Weights of a small transformer language model.
Size: 18 layers, vocabulary 559, 12.9M parameters.
Architecture: RMSNorm before each block, rotary positions, biases on query, key and value, tied embeddings.
Training: a variant of SOAP for these matrices, 611M tokens.
Each number is 500 + 50 x the weight over its row's rms, rounded and kept within 0 to 999. Layers, rows and columns count from 0. Numbers have three digits each. The size before them is the row's rms in percent of the matrix's.

# layer 7 attention query, 256x256, rms 0.155, rows 0-19,64-83,128-147,192-211, columns 128-191
138:550522504446534557544434572491456539540561449545428508543480498455509417422423525501463535518544488487503596623461584481496432481555557501516542430516534527384483512583439498565504473537518547
099:496500477514483656539523501465457452510563525548479450519421480484462475434422491470468513496561501525532576473564677544556428609480538478507518476538509470440461538539459496553558465470496500
101:472479553525455589591535510543491479498496482525494522507420495534553364472453513461423503436481481427468542494505530539535484516499491553431498504525492507474512546544519484510438474462478541
086:507544487490517465466534529517429460416488531583531456521488471479519502454473481460433515543442484414475413517577466538514503492495511550597461538489495470590520475529562486519444511485668513
079:550539545550520449480409491454478501508531549453459490461507465602570497489572582457486482481405592562460458487445468468458461504566495565519484492587411442483509514517544589583454501458430411
091:560431517505514586510487594487390521496505418559416439461425513511551460491493424521485578395509503411578541437389510470459491393479523432474512554531442593452438526535490483544545537564453523
088:528472460513463383507464485511589450504498493572514510446577471515403538479503466468561534593480469477525469521518540516595503525457516518563500498577472426466406446511483610575522474481543477
087:533535485568644561587478500458548488580497534542440561527513548553589438470502554524436542572490516438475544511441522472465453480500529533511427562506519519467495461546518400583524500476549456
088:434495431521468525434554416489534458558488553460594522435547534523541591574473580543476478458478493548482486576568499461576514441576584436449536489489504492607488491532519448500452481505486515
089:561482565517534524534459471516451509470524408458497531509510556613541486509598506480578505497452464530461518553457512481507494551537446473578431423500412468493537522557556443510469486520593546
092:467466590477578575455463542445419519486442460447503459501479524495509499492485569415604483478513426420523541487436585594438573505556418546560432545498441464487407477505537503641420582493529566
093:488502396436452485533534480506614512458494604537520531460477517454482529579421463600434549547529521589494380490536463380528453560492560495424608553549503494490561509464551580439445523550494397
095:563476477429399506458570544493450390557472544418414438608422523510614498488428398580411540490466424486462462519517502495416427551508493530464409538584411534500611449510418541591453471494470550
095:529434490472520540439528565408497438536589561447537497393424525535487481505433445513410472501574530475521556497476572517504558491560448413582524527452540511440547464515583511592477458573482493
090:557465437527548493414434492415511458426524546442486343546489529470521527501519452491556475554470443554469507559345545468516534586573494485476436552449523539555475426467451498563511484433477501
101:527469503514489442554487521474545474486422490553571470533537551449462539509464407520562476474564555535472431535541418479539559508500623377537572525409524518524540550514442499463430432513516544
104:508518518511513465445516462515572577549512448554487480473495616476509526474495526422513503534538485569488555539490520631399441427511480533453616538450579547436561500562488558510464477442512521
097:538446496520514475487381447532439504484516505559623547495516517448527549473465443532471510422439524589455492535506446512543523525587532487508485502443531475506516519485503513438543556525525426
105:527489531383467496412496523435473570428529505419491448476541518470492501504573436469490539508509541531415453472481372531488463515437392557509523539507449520588553433492526627516513563622473573
089:523466443530468529449502515497461507520421580412518474493466430509509519496494515486541411454511492545481470457555505406508548416535470497415502507538590479643509463532410476395544473551417517
104:519442517484482473470562468492460467500626478543466563515516641547537570535512548540507579470437498500523575607553471383478479554488582559460586496533514476447521366415582449511464564535402613
081:519469529523458457525513422503511424503534513480469472520491612417466538529557501491574576466508490442517569630554524473439446479448505536427539461592511450457482461353588464534380504561468587
084:468443497470528497534513556528429544442538412488536530524539545357526456488491491511506499399508488467447530535490504419417498597468516625473550517555479541498458393404577422506530476488553549
082:494566505567448486469549429472500519536544543508405473432473472376446548566573514547485486499533560548531532561484483509427456505536520469473477557521499551541616554570380578490526436489489521
074:507475582584402531398506525459492597499570538492446499489593524549455530469483467529462508482491558592440496522486535593456514526549498468550452599571549628558498492507504514497561506484364432
089:522513551492577501543544579513450524502478451462524386525438538408485390476545499467556532445403432447488542511553461508477453462438445600464540537452465543470498492433442419486446510510579519
081:395585429494459452535603436556499509525554519418526484527517497532507554474470545490526400550467541542531434540543478507590530575634506482523514457492559435492502474554488501448464516526462553
080:562515528554515460446431436411550478465578444509582503540515578497523393507541464489450464487513505582512523488479396503525443528480420515503447499490471487508389388504518544448444503425502552
086:479419435595493556476491516531611539561523551517570477494471464475464572476511470563506421473495559527498478516572489604511493547555506474498459569446449483543577446605511520429548519499515478
090:378522477590530482506508539546536497452507487546423461425470479547496524550426494526423490527562513504499592562600494486464458568497566349436536486475551580548533428490542475465557494545432514
082:497590528499660459510414481467362416509477485433460537523514503516469446491510464472498539479546506409533566541401481475434514470476442520536483523551530518514460540491528490532435455515497433
085:446449519564390554506450504431484507568543547496564669507605506404563546412570434515525428497503468541559535486572467450533498448514463446449540502509390484474429519496499518454500535568551471
092:511496515456469486432622503490491514524452508464492609504445525489592513434550574505475491499513457539504512448468496444470412601501565473488523465441562490498446527549475466428516537520542558
084:591559538454463456593463497435454513468469634470519530465563492497510452529563470550532445476569456524477481509558505536489510528529560634492469413493435504561456437464541505482539457530490497
101:523519601446466435393468434462441477415461584546472513405450379515463493524484480499510512575527441592487455522465492414561546611447484504462482537499589458550532452481485567534515487391570532
104:433494475445453533502544474506542528560474530583495544541464400544499465540486521492434444523567542589528415423598511442599509441555560408493509482481491518460667518523486549486499486584508507
084:486519436490507439551542382513529557526549422495541461522395526464475522514617588508451516509455428420470594519466562471395540506450517534497578499458548472466542519518521492521476537564334654
106:481507460531504461373505612486542443489456504437460519482429457456488492382488462541523431481573535480529462447487606438524510544482498489437483588456448478507482539499494524596483514586533555
101:642465508531587505477467508456555377506457474526547518507407490462575492453545463535555480473466565567449526591555505563423505503453565478551474579506456448516487581562460495481526473586482492
104:433405410504545652496447501517490599535470431589525587447532580542476488568570592487448515416579449447580499577522489414485528502541372515515490530545552454476530577489433447441603453530466468
111:488571550552455513502438476532558546544498469425533415505535526506412506476466541459514512484460417462524494514550541484499400533548527491545485495493410490450495418551501487509425548455489468
107:475469506521504554555493507494502460549417534429562537448525539377398499510489557499556537412436464394482437543514519512607420391579515497460484467473407528501513507527520534540484572479443510
102:376548572569561484466435562542531503505512503449463566502650611505408584508504571523586522471501414457491537483516514529469482487575526525496511491576476493482515442494441464428459502524563476
095:477504503528550532509482556542479532575534476497519515373467471542515507500385464557455491526501488477589422449492439511437542440444540440476423510468565441507488599440481504456582571529500508
081:516435584523587507434455546483502513489503474495479522505537508549578494644462423426502532490481485485462481533452513492553499481552421421456514457486543491519490504508524487445506547517480563
099:454599584440511524436452521518501465510552532510528484429391509343540528479547579459445515585517457485542516562497519342472360580510556544536561586437460495485568478527500517481546580536453465
101:538445458525413483557553459495470514448470476573482440367459465570502423454494511418475527456534586508494562494502562473571534535452474472544499486466445508534523519461439485467562472467574538
102:549487506435493481508420617408449549486412477502491484576514456544483599565465453465442487507419530516539527448492502616455453478556386441504535559518482528496539455536491475510549541470574443
115:518558500552593545581544444563539541537447433561491447588460478568506483516514550533497503558467588501556585465521524501535486455487497532529514590471578479439453582565525521408514441493549562
113:553517351430610497513493450529554434499523433557567484443533612527521470566500488410487536509487437531525483516513478525498535427515519545457454530515468462587517547569521465491539456540511497
093:569465474551506511502453504499550500544509589512589564474479584528483521572389451534479519473463459548511532489409472537470487444466488495508563508544528596489471464416550524502453494470463488
098:502481560507399537465445456519437502560397397507506492566443436510498479438523462425453483534503597419498482476511432478535470480436484509479500540491515564461498517426469428454456551432518466
111:541493491464586552474501527451450473536386501470586518535536632544391490408451523514526510518474469468564464456438546576512457363429422507504479451490566472519361539403582510495478508568540509
104:475501493486481516559436468498597530382414530527464480558580566420466485456590561426583537470435418386521429494498450443433426497616472587590616436488444501487446437590423484504447467431518525
093:518418510565556442445364461539490484467457601582424505569434422447440532548506413443494510526526457525512495544441469490469541517447477488470541501477537485582416475437516488569420510414516543
106:498479427459477543567543546508529540497503571591470542550548390541527427562475511491512439525536619586507585442552443498559565543487577457466515474444552474497543497488418543457514518493527505
113:587532525533498465500449474432367608470486454566505550564560505485538534445372437393489489498476406477514406525581480512405413461548537610466515519566493545474543527415541538402416516577493428
106:464491482509494442518505586424462583514539537534428524512385511476475506507562469585445562480459510437526466474515470564469484507483399462567536532485494588465540512519489513449556453440559442
098:492533511420451551445454592457570486494452496490434523475439568433597526599439516499482528588541458522570502562567459398514509465470466579450528533409448452473434523498536417458469469586597538
096:448442542516472567501520501480569494500458491500573525471482493499524490469440508435491478535437554496498496449576474495494432519538551455504425538526550581459470607526496575507505487421532528
116:553559430497451511550546606458539548433530522420469537467495504521520501428434530579457495430513544503448452486484606472599506497464606462500497542496498526575567411439492430443505538612474469
122:499495491541472539579533470407556540456553489476526497456551515531495494502410494519558407508497482494461497454490467501554525553520482538556468579443512500568454527529475444403486540544593516
103:516477506447505546501529427486500603471456488481456500562442484426571552501526498490526557409546465460443609467517476536480531430444535525566422553576491479510581516466558535501468523505465386
102:471545465384481558434568532421526457507352524453468453430494495417521506476455443429459508543546524482438520494551415474463507388512466543533502467575516340402480475507473474490493523437465559
100:536452594546407500439443479373434483429515505515471534561510559561448461528563585538437536448420490466512458477420444508375471477445478594495438554466546619611513561530558463482511520460516509
105:482521479560561510409542479526512534466496429525521529575437502478517409519454538541450445516481548478497453515439581532595451528523475547519497457541454556485568547459625447450464473587529485
106:525452396435470488457522534547584503525551567501505403448506467489434474483510490402526464466437478459486579463578470517522533557489601468564460474424518434510573498480416574538484385542474539
108:505517543559527517482392550404529501433559505501548501405494577536490485488463533523472520488567435406516527629456514512554534535485450492521483515479510464508582513569488518493507553553485503
098:567533435483443475470509486523531578508556542552475476471490539605499522501488503437516481453539520515505477410542442550492460527532409455515510433478543444485426564444521552535566485454587543
100:608567524550492534553495549476535553458527534491563498433521584560477547527529475554570514426470499520454415526545554466404435447585477594564517511476509464513499515599457527425464472424486490
103:542534528489444546657499477431534494447472478482423425516545556542476443495482567621447480453530533504460358511436469470450434613552534507526534443575446581502503489499482477505411436456379498
102:467415503471499371511516627559495494534420558560477421443474441552470505465573481496428527525485459547479520552530520458518464484510471567543483527506531464463560414457560561475587554525487534
101:580470508465459511418443471498531462525549416414479392427453481493456510517487452484476456441551424383466410512473606492443518403418405472498453505502438542543492486529474509465595534469387447
110:535519535527475450534421496467392567529502481587498496497474579478453571508463543592473495421388459557499408482438462465486420495545462588481519583575496554538548549447509494405498472491592487
102:576479469564449531516493497498507528414549496417407528509462445458439432506509494486450493514522582427518410502496542368508569434493408548373477616542504595529402484471498555447483406571469461
095:502399460462538536376434453377525436647432458560523533513447524544517475578443471497442500508456559477569448473492446508501579460435392444451559516405602494557551541503544554524511443466516535
101:494485557446544432430385469473464534554535392496522570395591589466416489522495570493481549504513568469516469485549490482484484574512550449434488505447470411503568506532536386427508466496500604
107:392496448451437441526506384670486451505474517522479499541428530504451475491489565571514485431421489542481452491580436480464480470485410496459499447524489444489524524531496442525419489438562538
108:526477436502605556528564465527523460534628539487566588540471529442432542532510496606503562491459474535541485571458496544539445459490486513457405476432485576421465440466543463522503498492490458
110:538500478512461480530517526552542493533548467496549455549525418513467427471413464465545419502448498407511547490515425516566511462571532445585543491441531373477499538504517445558566461517541447
# layer 7 attention key, 64x256, rms 0.146, rows 0-19, columns 128-191
095:551532559404538536422486438520474484447573534527457527505515461520451500503479456456416598368503476583544525486410461553529631534384539505470415543460538470462457490512636584423438465501496613
101:581550454466524524463552526483542507491514493417402500490502450544513458472455480405406585522436531564549518466463497401507588524438620437502456560429486490429473501504602532448530422446506595
096:523556500482497493454440461360442512572541537460563430547553401476501485630519449528458571531513488491465423573460534511524505530464513538525375470467486434492481519493522506491541409499487447
098:599533439511462431518463470490508463504367515520536463567503480615532457506474412578543413533451519526448461442558525561468392543502499494476523529532434502600534460456433481529486481477533491
087:502474554471541488518473319563524573483553479447569505522496479435574447414413575489507475506495557468513600468540528393421523556508455561507584522425522491423470482511547375472444571533510449
089:577545498505471503565542511457544485512528501526479479505504481626493634426495474472444615515576540517439510460513491474497520507552483515508522458457511403539427514479491417551476487399476562
099:453375540473491521519409590535512533625467454480480460465495511460495502504452527535524487510521591597507513540540547483526475416577458444522490495523468568501591583522494477521411539529475497
102:490535415430524502526578507643474541493438484423425517494498476544552470452496447410461518555495463412564483505513525539544606493449546610544522538501547474532543521499552460399527392479378451
098:421442545522511447560527517561486551484397476513400511556603468412483541486576470454533559460511557480519424477404463500541440523508478519396468353438543412531558471405394513574507543481498468
098:508576462546350454475509495502514389469547625532437468503482502530472391573501529491499439536483467431513494435522485483522536420479530476429607516500422511481522435479447434468521475431525532
087:524461477485468493523513483542473510536510440459497587502488462513520541594473420525598499581504457471508477449522514543532511466523507522372571562561527470430492601530553479432475482529444423
105:574403466425630554532484543583501433487525453554608510510598532468509465547590591541631466508597505516489537524433467489485533548543558502487471451416522520506471570585482480502442483424461443
102:532531418495492540497431590408557377487444527504407502464508432435558455567476475450541482534593533431539543434490464470502559419540456393588422520500551479559461525433446533503595533400531510
099:491543593492583545482554519543556511497545498465502394397501470457567532523597504487469573496446510622519592514491528467477529460401545472494442546506524454437478451451356500531511360470509558
114:539618562520535470499446573480415536452523468434502472422469496549588461494535430459500505465491569514445502574521494573417505493492499504451540461508561477528481412526544598474508439548529574
101:503420458475562430433559582499549513607473564444526509472472491490557447557527490492543442544513532530532569553522517459516451511550458526513433430567475451508471519463488429497538465423513500
096:494438444498498537621569545497468554603483534449517468443546534505607403511618466525589504514462613458439487445589532505585485461449563495442525547460534422625468503523474502522477551532529502
106:526563496546447564480543538568543462518591506497484502582446460505506474549549517410425574491488511461514481472529489439421521569401548476472470415512512573472402500494571521422504404547366467
097:583529536570467511473465487417436519436547457550441413460385529522490505511552615492508385511499583487489532467568598562561537574588553475497450527502526509507483481497410515537453545552462528
108:527505480502607514496491464432438565499576369510475570565524507528551436509496509435412585429449495526532458524409477609504530617409593473481431535466478511436446413541465541510474461455515575